config.toml
n_layer = 9
d_model = 384
n_kv_head = 3
d_mlp = 1024
activation = "swiglu"
norm_place = "pre"
positions = "learned"
bias = "none"
tie_embeddings = false
init_std_qkv = 0.0205
init_std_down = 0.00296
doc_mask = false
Each number is 500 + 40 x the weight over its row's rms, rounded and kept within 0 to 999. Layers, rows and columns count from 0. Numbers have three digits each. The size before them is the row's rms in percent of the matrix's.

# gate: layer 3 MLP gate, 1024x384, rms 0.0635, rows 334-419, columns 240-287
# up: layer 3 MLP up, 1024x384, rms 0.0635, rows 334-419, columns 240-287
# down: layer 3 MLP down (transposed), 1024x384, rms 0.0623, rows 334-418, columns 240-287
gate334 098:465542441497517580447546509450503541495592475509500478451485470574565480528492554452572491469519530505449476534534520445525446475530498515516496
up334 105:499522440510479542487520499532525460583533477564512468477509511494553491442544455543561480495482458494455577543535524491514548506535544530547493
down334 108:493552547548548461469534520559538520397485461435462500520455461488466452478511509522487497507521600515537505539558423481501493544582499535435503
gate335 100:505565548453530450508483496568518493481506525504445421454536464527408557561507472527516512531474509533494564474586470519545480553603502579440536
up335 102:509561579509448491476607433538556532524428468526527469525493511527490626513491536471516586521463503453464639458577531570489490491478514580441483
down335 102:485575508484503532535531432494481584429459449538486512529509516526496624481462455577472578468474471472496543411556479497465545534528493597546468
gate336 103:433502623559540504519505531505565544441521485441508544541498427454492474430551499487516503514453534456535500479472550445470436424465496457507607
up336 105:563569454473521473466454518510478525475504520521483449490524533471543561484492526543516481489544535552513473499507454530541608552516446528496398
down336 102:502529455463447597571488503467484474488478524547510440496456618504549518437488486552464466501481567539499467543507511529505569551470521425517533
gate337 095:517517494492531568467433452486542498538466502488483502468529478493472519513452541537515444472500541497410532542471445450434529550571488626516457
up337 098:533533507498504554485540497419507508538463490550449484496515524536508515484448510535487460523520551554497508478526470494400388535495539502539428
down337 100:496513498544467473491501516537473457516495514482532488521503473509467500515478501544449504462445466452521519565530469579488528451451484489492520
gate338 096:477494480508456512536423558499516480528503520498565519507511499508503475514509457427483513488541525522529498528448578517463516560494523521517569
up338 101:464501486480475511596478539511459468494474514525527468523497510486522435452501489549470454522548498520530533558463585500488407572523505493472464
down338 094:532501484484560456559518472514450516538475534513487547548544505512485451524448475467504474489460552457489566494518474418535521540565479504484551
gate339 092:503484542447465502504406419411553515515496519482398501449457442502580467570520430504486605479490491554515504532496505466490468532518483479528533
up339 093:549512485435406552498481461461483503466573462496536493464481522488575515474493515537566542519615515511488501543509561527518545515492420491531475
down339 099:515464507489532459510526521387515512433463562458548505489542562477472449509439511490548455518489438496513508485492463516476462528493484524509467
gate340 105:468489509506490571511470518487496503454519435489547476523503454565503573461564474549489487547493445490466426550532483460448524433454463474458498
up340 106:502463541498522457512496441462436591492484495496481474477459503490479533534445537505498489554518506545467534548480516529476435504520529498535499
down340 111:554418617462542541581494566504545406533503522506474506535455480538501546434580566457477567525476495527516434519469485414507521494536449499496467
gate341 103:490506542493521453556543493471485528443534550474564475460504407471509553500512455514511473522499436536571576477417586536497548474573479535562486
up341 095:432511481510483484557501529488438451457474535481565488500590520528516565550469482516514565501525495456524575525522507599543497519542533539494471
down341 101:499474441489512453502482531534504522504481497500540549499464545446515513452495498503489472500496437533449536507495538481474468478526543547576526
gate342 108:370530424448472568536504554501518461529492479493620530454516493497458481506522463514468519464495518463473455429404485484461446461501485524461500
up342 104:454539479485504566540444502487497539471465429527505420463511465557435477612552488469488555528411534514579446530445525467433476497533533475568497
down342 100:548469588484509501570549516488494572396485496518531485469464512527449507492558558554483464493535546548530554529510517562493510565455487536514522
gate343 098:440556540455567496495514497410471434513537492487504511437517399482448470451510489466556450441460483610572512472533476453483497518570473417491490
up343 095:439464439451548468492507534464523444578583408516534452442566433429411536494475501501540475511446458616573489541523475464546485537603442449458483
down343 083:492576457503530475401501513508475530478410502506490506508399470540500491515539457434470569559542504470504508504543488518489532465406572462506476
gate344 101:431499539392444485485477487480501485526516557520529566545601531404524473543533540507458541496481563458525531503552473544472480450448509479528447
up344 102:537469447596456499561606512474498535439519527461456461494451463544446571499519526477547507483465475483520517554455519444519494500590507534526516
down344 081:526530457502521455538490520492470491585483577478525525518523557559457471458515564470532480504458428559470471521550511512429501444486521523517530
gate345 099:495535398517462419535462489537532515433557547603496462462490481439503491555547584529586474492505512534522488480526447484505383534543569492522502
up345 096:503451519428513455510544450488500393499481459490508551550527508475464445523520478473560494444534526468497518494455524528490417513483408457495476
down345 097:553520557517525459558486470561537458498545515437446576505493535515498542581500517484488517546499468518518506466544567472487439523488504528498492
gate346 100:521544447447539414521477454469460533533447582462582540521518558442525536512474530484464489535436557531580542534474520495476639512499534460510511
up346 104:473542506486528501500469568468497445417528516531518511502507484536472400516486498477458536471480530469535475539512469461535409512493467488506520
down346 098:532550484480524483543453512528567471466530451484485510447551546523489612492440512431573510475503504461533441517514471436503498477566506479508538
gate347 104:466568477482517482449498467536519467549484528519462495519479494464508539486441475463499535473392457514582519565562455557488473528498543535527538
up347 100:545485503505563457562442438441492517506451406513586570494515472525510494534475483439521533528465499502518518511482476461520388493437483544515516
down347 107:493469467549504446496479519473513435513485522510447477469487490521508556489476488472548510483543505500431448495545516445449505556483488523500391
gate348 101:508531603510468501529564528520538528501469498503490505504554486474526471486494424522458447542548479430471413536553517594586451583472474465544508
up348 100:476547508439522474546534520509480513435479583516501527560491513460574480578534469505597542530535461502494468503532481466488627471519533509557493
down348 101:504560582488502546506465489494507442503495549492496566527465497458524497489449469475500494480516498558492547551525423462477540524434503509514425
gate349 102:506495533538559495473542473557525504543469515544606525565517481540451510459457447524469495441464479473442500483578512530464478507534538539481526
up349 100:512464547545466502505421511477476534412532481460489489516481460494527553503540491508472470452497536468555475503551474563483491538550469490475472
down349 104:525442515503563527504496478430535571506542498533516488494560519449541564524485564459487474482555451542488554505486453469520492490545455478474516
gate350 097:484467483530511565538556500578515483485448471482435505490551525533478461530437444475581455483512471491398543507622477488545450526517491490560551
up350 103:506482522488485466545397482439528506555459452573465435466485535511479532466529444463476527541515537532568492498505475581460457508477479579423473
down350 099:503431532549540466569501490441537508539445515545544473476462557481519555436492516545471492498562493505590510468485513484465510456489478548433530
gate351 107:519448558542547528454491496530572516548503472556485496498432566521557479523492522453424520495516537515466442506480520510488481494560503512536500
up351 100:610482523533523547533515436457512482566455414505544538475408463522442489473501534461538467497481509504486530516533524466510524478521500477519501
down351 105:480512544501483561478503514542490516519481546482454473470483483534482480457489528538439483469502450448488495507475500513474472523569482471495414
gate352 094:464487501554497540474514538488511478469500420486395511470518513507525544545492592520459496501525550512569424509583502449551522555528509532531549
up352 098:417549460469474513512594464505425536532479515579570496477507578481461559525487495508554512470485438495483467447532483503433507503488494501515504
down352 098:498481543521407540498483483555502453495488543465515440572460539491452527532510551491495482421495448394528468507513512434512504530476498477515525
gate353 088:512515472505454505447465504534480564489595472500562553503473591522472495489469494461496536497459492442523468455513512525496491512611558480536459
up353 098:470557541512562483482455524515518475474528461492460514452477472535530495488605449491500481524419506502556409460506478473518534462456489531490520
down353 095:531444617506507537434487520491508471543486496442509482508512519534524541492538537503600548535542553480505520470500473549533505536424474507476460
gate354 100:454512409509561407507494499549433500490552443528501483509454510469564503530501479506487507484503483507538478500548544479570528515433494527544485
up354 099:504490467448490526482494504542491540525569440535536538512459458560520462536486490477457511503493482501525498482601508522494504460484483554537495
down354 101:525448529458547421423411536475430566513532526544555489561546471486478384467469418515453465503483496508492510470545500523564479520501475536444615
gate355 103:439535417487500565461461501503479474501514465492466557498550491505481422497486464629490509473471527476548481511405455482506455456537529427498476
up355 102:451455514520442501554440525514523541469467570532492463556549474497488510542531476472549534473461571537479533524492530450464475510558467517478531
down355 103:550525514467477521476513456532531477612542537491505486455473489530576506532566525570482498514476511493490503596498445501511459454516501495501524
gate356 104:484498520423535563515447455534540545536426533491503438488474512430526529492433529508498497604440461495472448458564427509561511464508512499503462
up356 100:497536515513519472473484464479439571541483480551561486562482516457502539541485571411487467613523512425518457472564440553568499475483523568506488
down356 101:547533547458570461542493550522535561476529481520473422498543445491497548539482486492533551465472412494444514485552462561431484469503469456502569
gate357 105:488537453513534505508512530527530550496473474488495407487537498553519480519513506420528521520411484497522522527525515473507528425447492454509522
up357 104:565468465407572523461478501511523501521470444506527490519515481436526509553540512517475447543560492505519509477535580519486482511564536517539422
down357 106:453525519510469509520502514510463516443505496509591453473445560439546498515503529484477552540518465533465544421478509471515451490467519556509481
gate358 104:448544434436491480499459487487521500510519476481452484519425513534448487541501570439588516488498489535528515459465476467461493562504515479550524
up358 098:526518516450487532491528558536501493567491447560519479548460454556568471468475465479404559552522473472530501453461499565515496547498562527502502
down358 099:552611529444537535531528506501436534476477502476423464477505495544413512478478496527550510530450569518451496562387539456471456517511503496547438
gate359 094:569422465509533522473455464506602577510548511467578487538582492492491474514492541580425531541479525471545494542515515466467533454572490520512477
up359 102:480492426563452513481534500508499467494516474490475466514520488481612477499490516487536497528475612587383582473483497447429460448477496519543505
down359 101:482489440433489570506417493525518522496460533534522483473525498449484480491506476570551419559516589573466583512490485463524477501471505493504473
gate360 103:597403578445439538536550353552478475545499420550554462459577471512492522481511484459540526526558520503481531548471535412484449504454532541578473
up360 108:490482493538471496504553504540499508469513502561527491481515511491538473493554560529479537493528511524548506519477595519529444511471553421473527
down360 107:518450488536475538509531519511501600516524488585568415461420512456425418462474465559531494547518474496484496494478547522449493421545493506497459
gate361 098:484338443568469595553568508558535486565526523431407545473470512430486537488492504490513533503515467443458520483533457523485466464507483463502497
up361 100:513537474466500508467554543470471526516458505564519513537560485417534491526473492440448441503478501547520505491469450420416503527448505513508485
down361 097:459589525484523470472485498466457520475543462551533465544508547467532490564485476501458494511404562532440500550522509468508494559455483500492493
gate362 097:466536483456470571485451494513510429537438412400538489489498557521482582469500554506485498491549480540472472501547507550539545474504561563447415
up362 105:502479485503499455488496479489506432462520507485502520509462513495436558451522475577453463430565424523513466529402502586544457475463452566484438
down362 104:524515423487483469447517477519510465460502572481472482492485490474527458516517458496497567536466537490504504525522523476468502532498527483498410
gate363 101:462483499613425478467480562589458465537475486553544507484493524521473532472451483520474474425537531543508462453562549479514566582551513525449575
up363 110:476444449533470462501494534513505536483511480475543542517484591564480543513440456543528471529536526533511439538479538428545530506436431521479445
down363 112:526509490499474467504495514478575455506498486500450533529566533500470526507440492477540470493481527514509530535499485407496537483452467625463569
gate364 093:481518489535487509526477501485539488530510609535515514484550470448495501534510517503530453460537580513497460489466519547495582497414406538458495
up364 090:399561580482459493468482439552468520502515518494571579440530554496484503481469523454416469487521553521451479507505469440591500519558495547498569
down364 091:516506508538448451529405431516570451463425492489565503473541437489539470507448522490459492444505456472467506556444528522534521493494492498527532
gate365 104:463558515518490515486492465475547551489494501515503491559501438575499495545480494485613524514441479529459427540480522478489457490563525469578450
up365 092:530455517560514490577388520551479545503561474492513547521536557508482509475486472554507488526537472472563576510511495465535518484486507487427494
down365 095:523547459488445445497531531511428474482525548477492507442527541474622493447495528500529467519500576625441470553474451456509491521401462440527507
gate366 098:536451498513521547422473473509510529516532561480476504527582494532471452471454463559520419379496488529555595530439565516470442509470507533506537
up366 102:535477444519486572537382531469520440419505499505477507467524473535496489484549540472533556495449512503581494576561523536506519411454518518517459
down366 101:474439533556464480453540388568531524466474475462511435506517558487507518519496553555462500558569493531494453490457540570597511518555443511522549
gate367 095:486541470459484530491497513526513495523507525542487557487554493459454501539475432567518499545459551542553498538481460462481593573482499459496416
up367 099:536556475510498547417473483542479458516514483564459533522494493414490479557467491548511443559477487543524451528492503501479508512522537485502424
down367 086:481545477461530582529520460580558523434540445518464517495448517468558491517470494545507484558591538481478491491472503499425525495554445507459570
gate368 096:490484522550474542503486437443510453557480571484515491438468556577478533422479452489541446479478475495524500534492498487504503429480476535449568
up368 101:530461485471389595468493505551469532566504528545508553492472541553471524419446434502487431504463525504559552476474454464486454511608550476474511
down368 104:481549541521568452561490507407433512570481468518560525553489412443476532510518531497522437508524445463431483460402520587423543493564536572444537
gate369 106:479487483437496418513544507462455506506465428483507497544483520515536429538438463525523541548510511550523495447517482523526480467440474491530498
up369 108:476522489559573538526522458527516489513472477490518529531529479527484542474559519435516518387467410541471609493477450532514532531500497552460464
down369 104:487527486478542545572519472527460535529411516520502450551482479583451505583500561501486482513446534503516535556563558533484485450414416489519510
gate370 096:549461507506531513435480537460501518517488488475490514490448454461526477494499469514546484451492611471452513577527521534471484457453446413534525
up370 104:481547459530515466467443440468491490434484535547503541453468485548430501547530483537452500472465391482571430510484495464522513496537515458431445
down370 096:451505500526500540474531472483497571473504458508468480551514531511546516486513641504453441559512538452492553504495487496543484520521468531450454
gate371 102:518463534474448503479491484443524439486490486458473481483519579455617458515519517441459537534505497453512450514511468527517436501508501521521518
up371 098:505505449509538481505499506473450458504502578525460528539477455516434510474500538467538576543480509492495556468519500513405525482342522447491496
down371 103:443468437508488517481488543553464525505410403458477554516511455551398487528508473479499477547504484447452525515503482496463540476542478550527528
gate372 096:580521536540508465520506572497441510425531505486555488495489534487513483504502536498525488542534520531574480512428578518528526459543524529444454
up372 103:529485446491492450436513501487482506498528525470456478413523520540461458482464521497455496407483496471451550562501533466509550493542469570569454
down372 107:557567587534521594498546452523454501470506484522533531474497523458434485505531438451437467518428500567459460431577492407532471599504542489499498
gate373 094:486492507445582481480508462514532588445507471535503549481415468534509507487511513526459513534493491572510503546478457532540469454549536522560520
up373 094:515556536528402491459545494507546501565459406479404443497483558522537456569466520547526499521536502450448573462575544502510406508473489503443505
down373 093:472497422559492489520516470462471494501502517494404537486578551505434563527431533443578519570506511520493446522524488465485483474538565538477494
gate374 104:435530530467454436534518490508484497471466436516466519504513558517459499515539485547529481513538456472451458549488638536519420497516490494465442
up374 097:539521469506476525532442525505436463556526498487502504556484434500556499530447478446432510553501522520479441506478451459531564565512540561511521
down374 088:507494447519546541571414511477448410423469534511476533522482555476425546584473454454474476495500497399501465502481523468496467553473454543451486
gate375 101:458479489500494531543626429550551507479503498461450517532467516496554526512496509462484533471496469551450523517479497437451543466474517494478523
up375 102:533587486529449562506478465486519501474525454483474472469559471534433533475497465506537460560441497437535463485529510496427423525506523468653538
down375 103:489524518515465541478476464523565478479419450554560466536465437559422464575456505508507541470541450423517479448509527507541509469573387502528534
gate376 103:441521504456514526458503560507518586484520458492453508572462474566519541502450479510529563546523435529492535480474479470552418486517513523442512
up376 096:499497510561423529543526446485510447525510584493522523442513547513530513452488526427509473533507538430582434448445509533542510446459452513559444
down376 101:478416541430537494532523495516542459537536463553625529525555493532518573444595496495534515512392487493503481555495488475524501499515531416575512
gate377 102:429562550481553521584518494584597533437491601482502521493561491527514518447526439560495472487516439428461502486517576455532532530422463535526560
up377 105:480525460478486455446518527480515442454481498569554453423490524521568464508466510584533504482563498464478541492431462498525520532496515560504505
down377 101:480425443499467558577533457520448471534443504484575537405497523474570450561484447553460540527557545526487549425490502538460450492482439503531510
gate378 100:551481553524544515514484484545493525515486559506441530446570471560450375540528446468460588523516498527522572534533509507495414534516517462543552
up378 100:468460508500469556395475469514515545533517524449442504407488510427440447486498485490497492474515482472462476494521559474476532482459392454498475
down378 102:494490534534535514500484607510454532502451520490514541478554521500490438490537485563538487484506522444523498512435472553536487519418486475440437
gate379 100:454508538528506467469540519476529518532524530522479542552478586600532471502421485503481475527546471512465456451458506556517521487527478533520459
up379 098:566470526474515544510538453569522469473514496512514559499481490510502524514536501469458490476438502486411480540510512502427542425513494547496469
down379 102:511509522541598462541502437575505490475518452518517518408495486528493502484500456555425499589489432494448552506486491487491475510524461431460503
gate380 102:434491583454479533428449494411482543556598525485544459520512537499535560553514492532450522485436477467472524503482551573458560483436495476492478
up380 100:476604531518504490501517532522463608513554539450551487469456476499576471511521533550513524494560498484481517482507555490473482480481530454515513
down380 101:475527481500542522538438501532448453447504474513523540434504556507504496512503453503480577465457403525562494486468541495432515530486527465583469
gate381 100:485513488447420432506392493489499453505475494477478489506490514511556510416486548497587508473490510456465445554398480554551486586467488460545457
up381 105:493542461575471576515548556533429503538447446479427542496481518493502496467580384519421485543514502420508542452514485520516560506555481501477474
down381 097:594487502483553478522515517538562511513509585518492477476474536519501544492473492571541520462465476493448550595500473509534559509529489537504540
gate382 102:456469510484460474463458585425474454544491477496564494472431589566529589507476503481665473510530538525485461518459509526440440477489549507612488
up382 105:510533459431649475563564486494492491607492507525552453471448479451521436424457559465425532544457515496504483451561465518548498507528465463498472
down382 106:456465449601536501492450463506484512542548507456489536554413520538453469517513537488485530499468487458497501486564512506533498560487511494465570
gate383 102:479447530529509572587458517514533555467496432520515478424546502434484489480542530547511535519479518505611521520508510439501503480419525490504535
up383 108:494497506495499546545487501500510478509429528483463472514481504525504528453527428461510540485516581543455570571489507510458489428459510412548471
down383 107:537463437439443528498519434531548493539501513478459551516482510515487495486468476489467525516455515491429495462509433523515441518548556504511441
gate384 107:600538476410469536491493502473506519423500529524477473458530453498508494546455501516508424497468500461455458459535492608449497489487480528493490
up384 100:439516529466467434533472530511525504526563459494560508527515476420502464506562486511535501529488449511485544547511549444550444456491512498488478
down384 104:568479547433489459504505581488435439444442488556506475528493482510559501495524509482544403459467518515455415445509508539478522440414542501516448
gate385 096:442537511532574474540499520513491514503450493522453498497547406502465552492470452431517526575505562454460608459517455525500538534545479558425516
up385 096:480511438498456537488537510500444483538556466490532529507463543456557526479497482544521478485543518581488418475495525457539505433518404502480554
down385 098:486480462535495540522556513437507480559536465514477531557461562466537494449504518502501464498542481581465489488536455520520529497529531553490540
gate386 097:425514428429508500461523501432514437496532530510492560552500584532460526469507544490504531489475508505508577488470539485504506538534528491555483
up386 099:470541440500522488476470418491471561536459476532486402505523535535532495551498410565507456457500450518557471555496456508459487436482560517504501
down386 088:521493527489490502448554469509498505545545505496491493575500499501520477529491488495542534530517469541459438545517491501466493413535520509457473
gate387 101:429490497475450517446504498468482494414473453513505538574516513480505493506537558501494521481475465441492467490500536476502556492510606530490554
up387 092:524508424475505427421459516446519538559475557469529492480476505497524471444554544548481507535546574523541510463529407450508533532505454448499416
down387 100:558533491480492450493461434510500480480528465436503509508585471481490454508484551503520475462513476560475503516489559511510501610536469512486481
gate388 098:423607493482484501537550500536546437464520474499464517483491465500428520444589567493450484476464470488477508496445556558488498474504593570575497
up388 102:493475501439506504478476449455478484606430490534520451513488550502552553533420409497532525515540518429497525545527453533501534498471398539477451
down388 093:492516482439451511560487505509550522500499439500587393493471439505476433527490523498528425513428492496512502575546475484554565463473498443527442
gate389 104:478539553549499502527517448543516531481517555538482543474462552478554513485541503430530520552435542557462535532504547504535526531558518472542470
up389 113:505512571563515560597492511544472514530497496511542475469425496512444577468526506461484433507423469604561638556428604463525488513540511493483496
down389 106:511462466404522538539485486550525476528507497530527475542463477503464569466528524481521486482515487543451483516497520550589516517481533497455443
gate390 101:571509490420469584512542461539458523519530471469499509508468557533475517479497462510496502548486465530485481538538512532578494547486453558524501
up390 106:534537366444509575529517536533483549523448480438482460510404553530478543477510482570489461515496421500495489449425539528481457556536513510472492
down390 103:537372485571512403549468545513464522439574528568537491469542490491530476479527503496479517584530533448474528554547439458458511514439491489503450
gate391 097:530559412525436438513550501550490493468559514463484519462476536518486478489465505504506498511580482483508508502534527510511491544495560548513460
up391 097:515424463520508477495441504491501481482480464525423454485524461543509500513619549507482557409568520509498505502528429498494438582559511444443521
down391 099:532550512514505617540538486492469515486513515514521487420540447522569512439449465497492565507438495481480473456476543494477489487533504550527466
gate392 095:546536539468459497440513540527471528461545544558594490472483527498465465454482579532481470476500574509504553501435493500378476471563464494548545
up392 095:473502519529549545584463402457505451548514505520431496510481441486376480535504480484449508466446522509499466530457512479487470537506471524567552
down392 104:475564552496473540495518412513538545572494459477514533501522484471575505467450543568586450448433447470469470459500423499526512530497475572438437
gate393 121:449514544393499556481491494468537484578463543556458512476562518474471484526504442484507499473483497466519464568489470559539496528367498446476529
up393 111:505509529459496526502475536500584455492519571480389514497592515374476512537455448465469521520496459535462505506496462500544471550416459497485517
down393 098:481462551503513444489560452507512508534498530469524577492532507535541559522532456507512542444490529481553517439468459502541555490476516450560499
gate394 097:582493520551524587513457509465564483502543522557505510496475503513510478549565440445532505469605479497533444502472485417534538524470499455511504
up394 094:448512570521415512517569520483419505531519496522539486542437538438464478485567492476509472531436523474532494526510471570442515477456465577533502
down394 091:477578485484523583536434495489543514481517482540533497510496465521495418481501471526486563502502522499459488530466478524455504544520462486444503
gate395 095:499468476491497538559527456529531521531490506505494484510496511463472494560592515503466485486475443479441531455571546491543498518527484555533563
up395 099:497529555472416498464498548517439538510459475505516479527463531509437495492554531517563470557487529446535506470540461532530497453513458559533547
down395 099:522473543458524492472522481575495524501477514404526507554496473486499475391459503524512498550525546558485485502505464447523488509526500476515514
gate396 097:459494554545447482551471484525543432511476532562519530491483560524537603556501455531522547391512482567473468565427524468517405431441466424567502
up396 100:399542486475486477471607484563504512460464550513468433507460500537450474455505500539483493540532473469462493444510494531502571499477462527450483
down396 101:480466521555509464493446508498520440497533468590461513493522467552512549505495500537463489532464492489527508524420500490511467451507548461497425
gate397 099:520493486499546559495438539518497480500463519516491534537516533514530454501503452548472478502510522482538505474468540580429477455487498530531489
up397 093:541481456461444477496537574560538506538515508539531566476534512523492520570508495439493488612520543481401496501424481450438442561497498508466529
down397 098:509474529472532515418497495494610496459526455455468450461517487517460382541486454482557440493524543450468506506412455513454481480504496516594507
gate398 100:482492527491505470487546519492486508489491501528535532515528539541521478497548478456498487457440464501467402562468581505504501537504558494551500
up398 096:461569537528545538506529432468492477494503459549516509523489497509480567541486573435483509466488438448624551491478557514497437545468539525468442
down398 103:487471472544464443424417516464515431530527515577530528530525489466552478556527538559527592407422516502447484483465463441467438458446480489465490
gate399 096:540414541514466470449514548555570517509563585537466576496537477495531530537486507500522418508513529521534447522487554476483565596498518454496510
up399 100:462510466452493545543510427486517439539452525467523482478516446493470519431481469473534513465487506504434551492497463467481475429524508559506473
down399 093:527568470486487574542507484575556489489508484452596449446506533458492445407545489429534496484506469469552608506527443547412438463507501547496437
gate400 100:490461479379479500496508401441547531505551486419432470444515550528552452453464575484495558526490474390556460486474577554422498518477536481508458
up400 104:495472438519462528470528498503523540489397527544606529514524540530533467493488537469489491542516551514548472457424534568569575483511425525473536
down400 102:484538459527499524544544601585495512494495440450411438448529441446489501432486530476478481503592467489426513560484494539479513545567576548521543
gate401 099:514510461532505507492479498438434519529547484562505482522465563530428523481492497571516608530587461506488439548532518454494547466408493460518489
up401 102:425521445473558499501495492476452513459483401495514453521562481522541549554450482485490430463421509499499508483553544588486464519465538495521453
down401 102:497509522496463549464523504528568579517456498577499544440598481488492486529455470487504421550474583516511466491434480542480489483543443498544578
gate402 100:511450434406558531544449486490488465529551452538500492482488540543434513600434482488548507505486463459436551490445496504477511490475525511533477
up402 105:553471495430471477540469496585566502454470556522498522520497526553529501571616504509445573564542455466494434477463593540521494431471526532554485
down402 104:481521454518492555526460440532533544505530496445487478515545553447498487505477463488526463508470471486503499503457405530461472531464459474519566
gate403 093:528427552524521417500471461481544532503460586441493547496523446503512536480490494545579587480477395521442487604532580479532431483497540500491529
up403 098:491497494594530432538452578507430513424491568475524522536519469498488468483529528511548489476446440545535484499511494479526469449481482561468514
down403 097:422495498508597442455496529497537455501575466500462522485512459451445546549512422480508460444497449445365492480526444534473528503575543503498486
gate404 107:481453464519467491493519482484439541535513477459564519524584472462475539558488516480480538474504529554404446447543455469443416553509444494495552
up404 108:496533564448450501431492456490509517565465537463497464483589508528463482520524526473484507514466491492423497542465457450529448454535507524431528
down404 104:541485533488490443490451435493405543522484523504541505477539535438537462544540470489509448565468476510467466519559522518610528494548549476446474
gate405 086:495551452483418417511508499457491455523502542521499458529563412518461537461463463524456566464534489412460504450494528446520494473510471550507453
up405 094:491534505511532442525407542503479538407538452496560479491506513517490460570516527433510506528525482540486493507510551475511537558456441485535457
down405 093:471573532541516484522478498524487456498457555526481463499490553476527529492532531446516526523532477488446547446500457525558540482514530509450560
gate406 100:414504490488486503488451470502432478494537435608452520609461567538458520489504463527578546480596483539474470490527515498519518579496490537469495
up406 098:455485547493445525481487431515468478465520525528506480569525494512477476488558459508499571473558490524470499477504514531492506546527549479490479
down406 096:520502449495527471495492528488567422488536501451462596513528471528505482497487544436503541479437471437502500429539527476510515456504519571505470
gate407 104:473439523476478394425522467533431524538550467463487527510532484540556573420541531468545498414472528550449490440474498459504529453472465481472503
up407 099:518468563505535469469515455502500512577458456515486504471446554586512415582477473456512546531535515508479500446564510496478501463535487473534487
down407 104:551488504538505435464466473474511572531510518571482472496545409452487545484490553521557422533524437537457491497492499524498508526543574507476581
gate408 098:512466499434492545503522449444611510553471438504560524543470528519527470505522496521489508502444481508399475503466566488443484497531445493447415
up408 103:508533518460489543486510440478466487434489521559522426537495460492491552445492575498561534526583528525474478520523505533541450561545560511558507
down408 107:490564461554522380517537503515548543529492501459519542494479543447513431457450516521435551499473550519528465476505419517491491484519481453523517
gate409 102:552518505511523416500427475511513534525541525525447558516579537532459539488509505487451549416522582476475504542470450352535463455508562505508515
up409 100:506466519499472515461506528505538535487484472431487518494518492479420490521434472495478494507463561528484522441504479455495520474413477547533607
down409 106:488510517514461559496574447450566575535530495508475495522523473502491537439521464476575561462500484503585599505543471505598506495452541490480543
gate410 099:518504548515541541570493425501536481537471480564539477486501487472583457484505399461509540473520542523507448488549493516450514516555543477490469
up410 105:483470512501467517579520455566445512485547397490576581493447479541512508474463392465531528446560496600482441480541431499474440536523517538530434
down410 102:527402483482429423535438507495487500565564503598448435439492480556576535522494501474488533479484573530522444521475467485545471482500527450500540
gate411 094:491492535537437543474497536568563529447510550505519463525475376469525483473490438602500458533538460474535460498443574490557599486516543457482587
up411 103:585496584476512512490567475508490530494555552529523523478517516505484492480532483474463520503572426435538497500492470513578484541469431495453521
down411 098:490487555553484560456504528507570429457501584464520453491470508503504446529468521465489488479510488549518526483540450489548481434595471511474511
gate412 098:584454472475516476527439511505456486531537466485476496533525562491535418424485520502499522525531531489538460542437522468457450572471509531543448
up412 099:508433582540502538481526423532517480512512474535510542449540518540435535430451493629493505482582531536531529562466530483514533493429454480399455
down412 099:492491518529490522527538522507547559510546457465528468461570581496493553465490523558558529477486446491429530575529572513535502491493486559441506
gate413 094:441460496475557479523488495504504581429547436517500428587480451457526524533525502513481491459477498469532546439533545441511602485484450503558526
up413 095:525499490474522510502435590472455508510475524503454466443549498585541507538469532564522598542453453484554456445529482517609429481597517503554501
down413 102:475530487498485556569492495522538436482499521437486571408487414479499506450422582504541520589496400517510463499486475541478483505539487473436457
gate414 102:451504528564487495572464408546498500526458538515511506506586488471535516541514524427512488489407511508517527533539466546521506526469574552504543
up414 100:496556407497531624528441513525506433424511466475519515514466496534452474455465506565499495450519438480511497507503535476478508462500528466467450
down414 106:463590445474442500483486546553481537524476492470468500451430497469513492411478527599553563474464535523494439510524505453471554481490528468514526
gate415 094:534410478554481495487619488494526483443570526561458611439564496488505447492489488457551523520547475461481485482494534501504544558434517527539543
up415 092:518502513488464547521531469557553491467546527588518513447520444488564458421524497508510468480583479461531462520504469442455540543551512441508484
down415 097:519451564547493501451552444498573464495460451505493491431503534467523413476482505471493526464515435517511485511493495479401489513470532514516477
gate416 107:494538503529484452546530481480531590573507531527418493515550422534490464505456450475473526502497482526520518477499464521508476461549477430501521
up416 110:534487485495492483552527481499529514433442438486543491443468550494423518460522551476509431509496547584496519540486570466530561517478454512501486
down416 111:473542545555487453501489438501484523557467471445496495521532462561537496553488526431434484517429475416568496494480531562477500539469496485571551
gate417 099:448512493461516523537458537547553559498567541508483525502498493535447437499595556489509504407569451546538467512396496442487464488520515500545528
up417 091:467446533419448505557521535510484476500545485532527494448512666497562445494520541424496450463532519493463511522522515443510501451578513470552503
down417 095:529503567463463542499448483477474423475515474552456555501461544533550501513473435431454537533568490479502483481514497493473516523448483491530552
gate418 096:483566569412487427478511437493516544414458571555545465463479457475444358510492498448587524512434504469498431517493535458546552542495547483488550
up418 094:500511547519457455540536550482520491482446476507509458484514351521580466502518499538499453525468466502566522481504437501517491540479525480458513
down418 102:491544502518551466492494511528445525400521562513520514540467468497472469533500546429578505452530484503447426478478475515516486523395521487474531
gate419 098:484584516469486488471551561470468514410432497453573463516518431510525478494488438485511500509427447520495472514526476488558568546458485491489500
up419 099:492476518500462566523458482541505451522518517435489545475489467473515497490464471462536523416474443541488493483568470575529551542462578490541535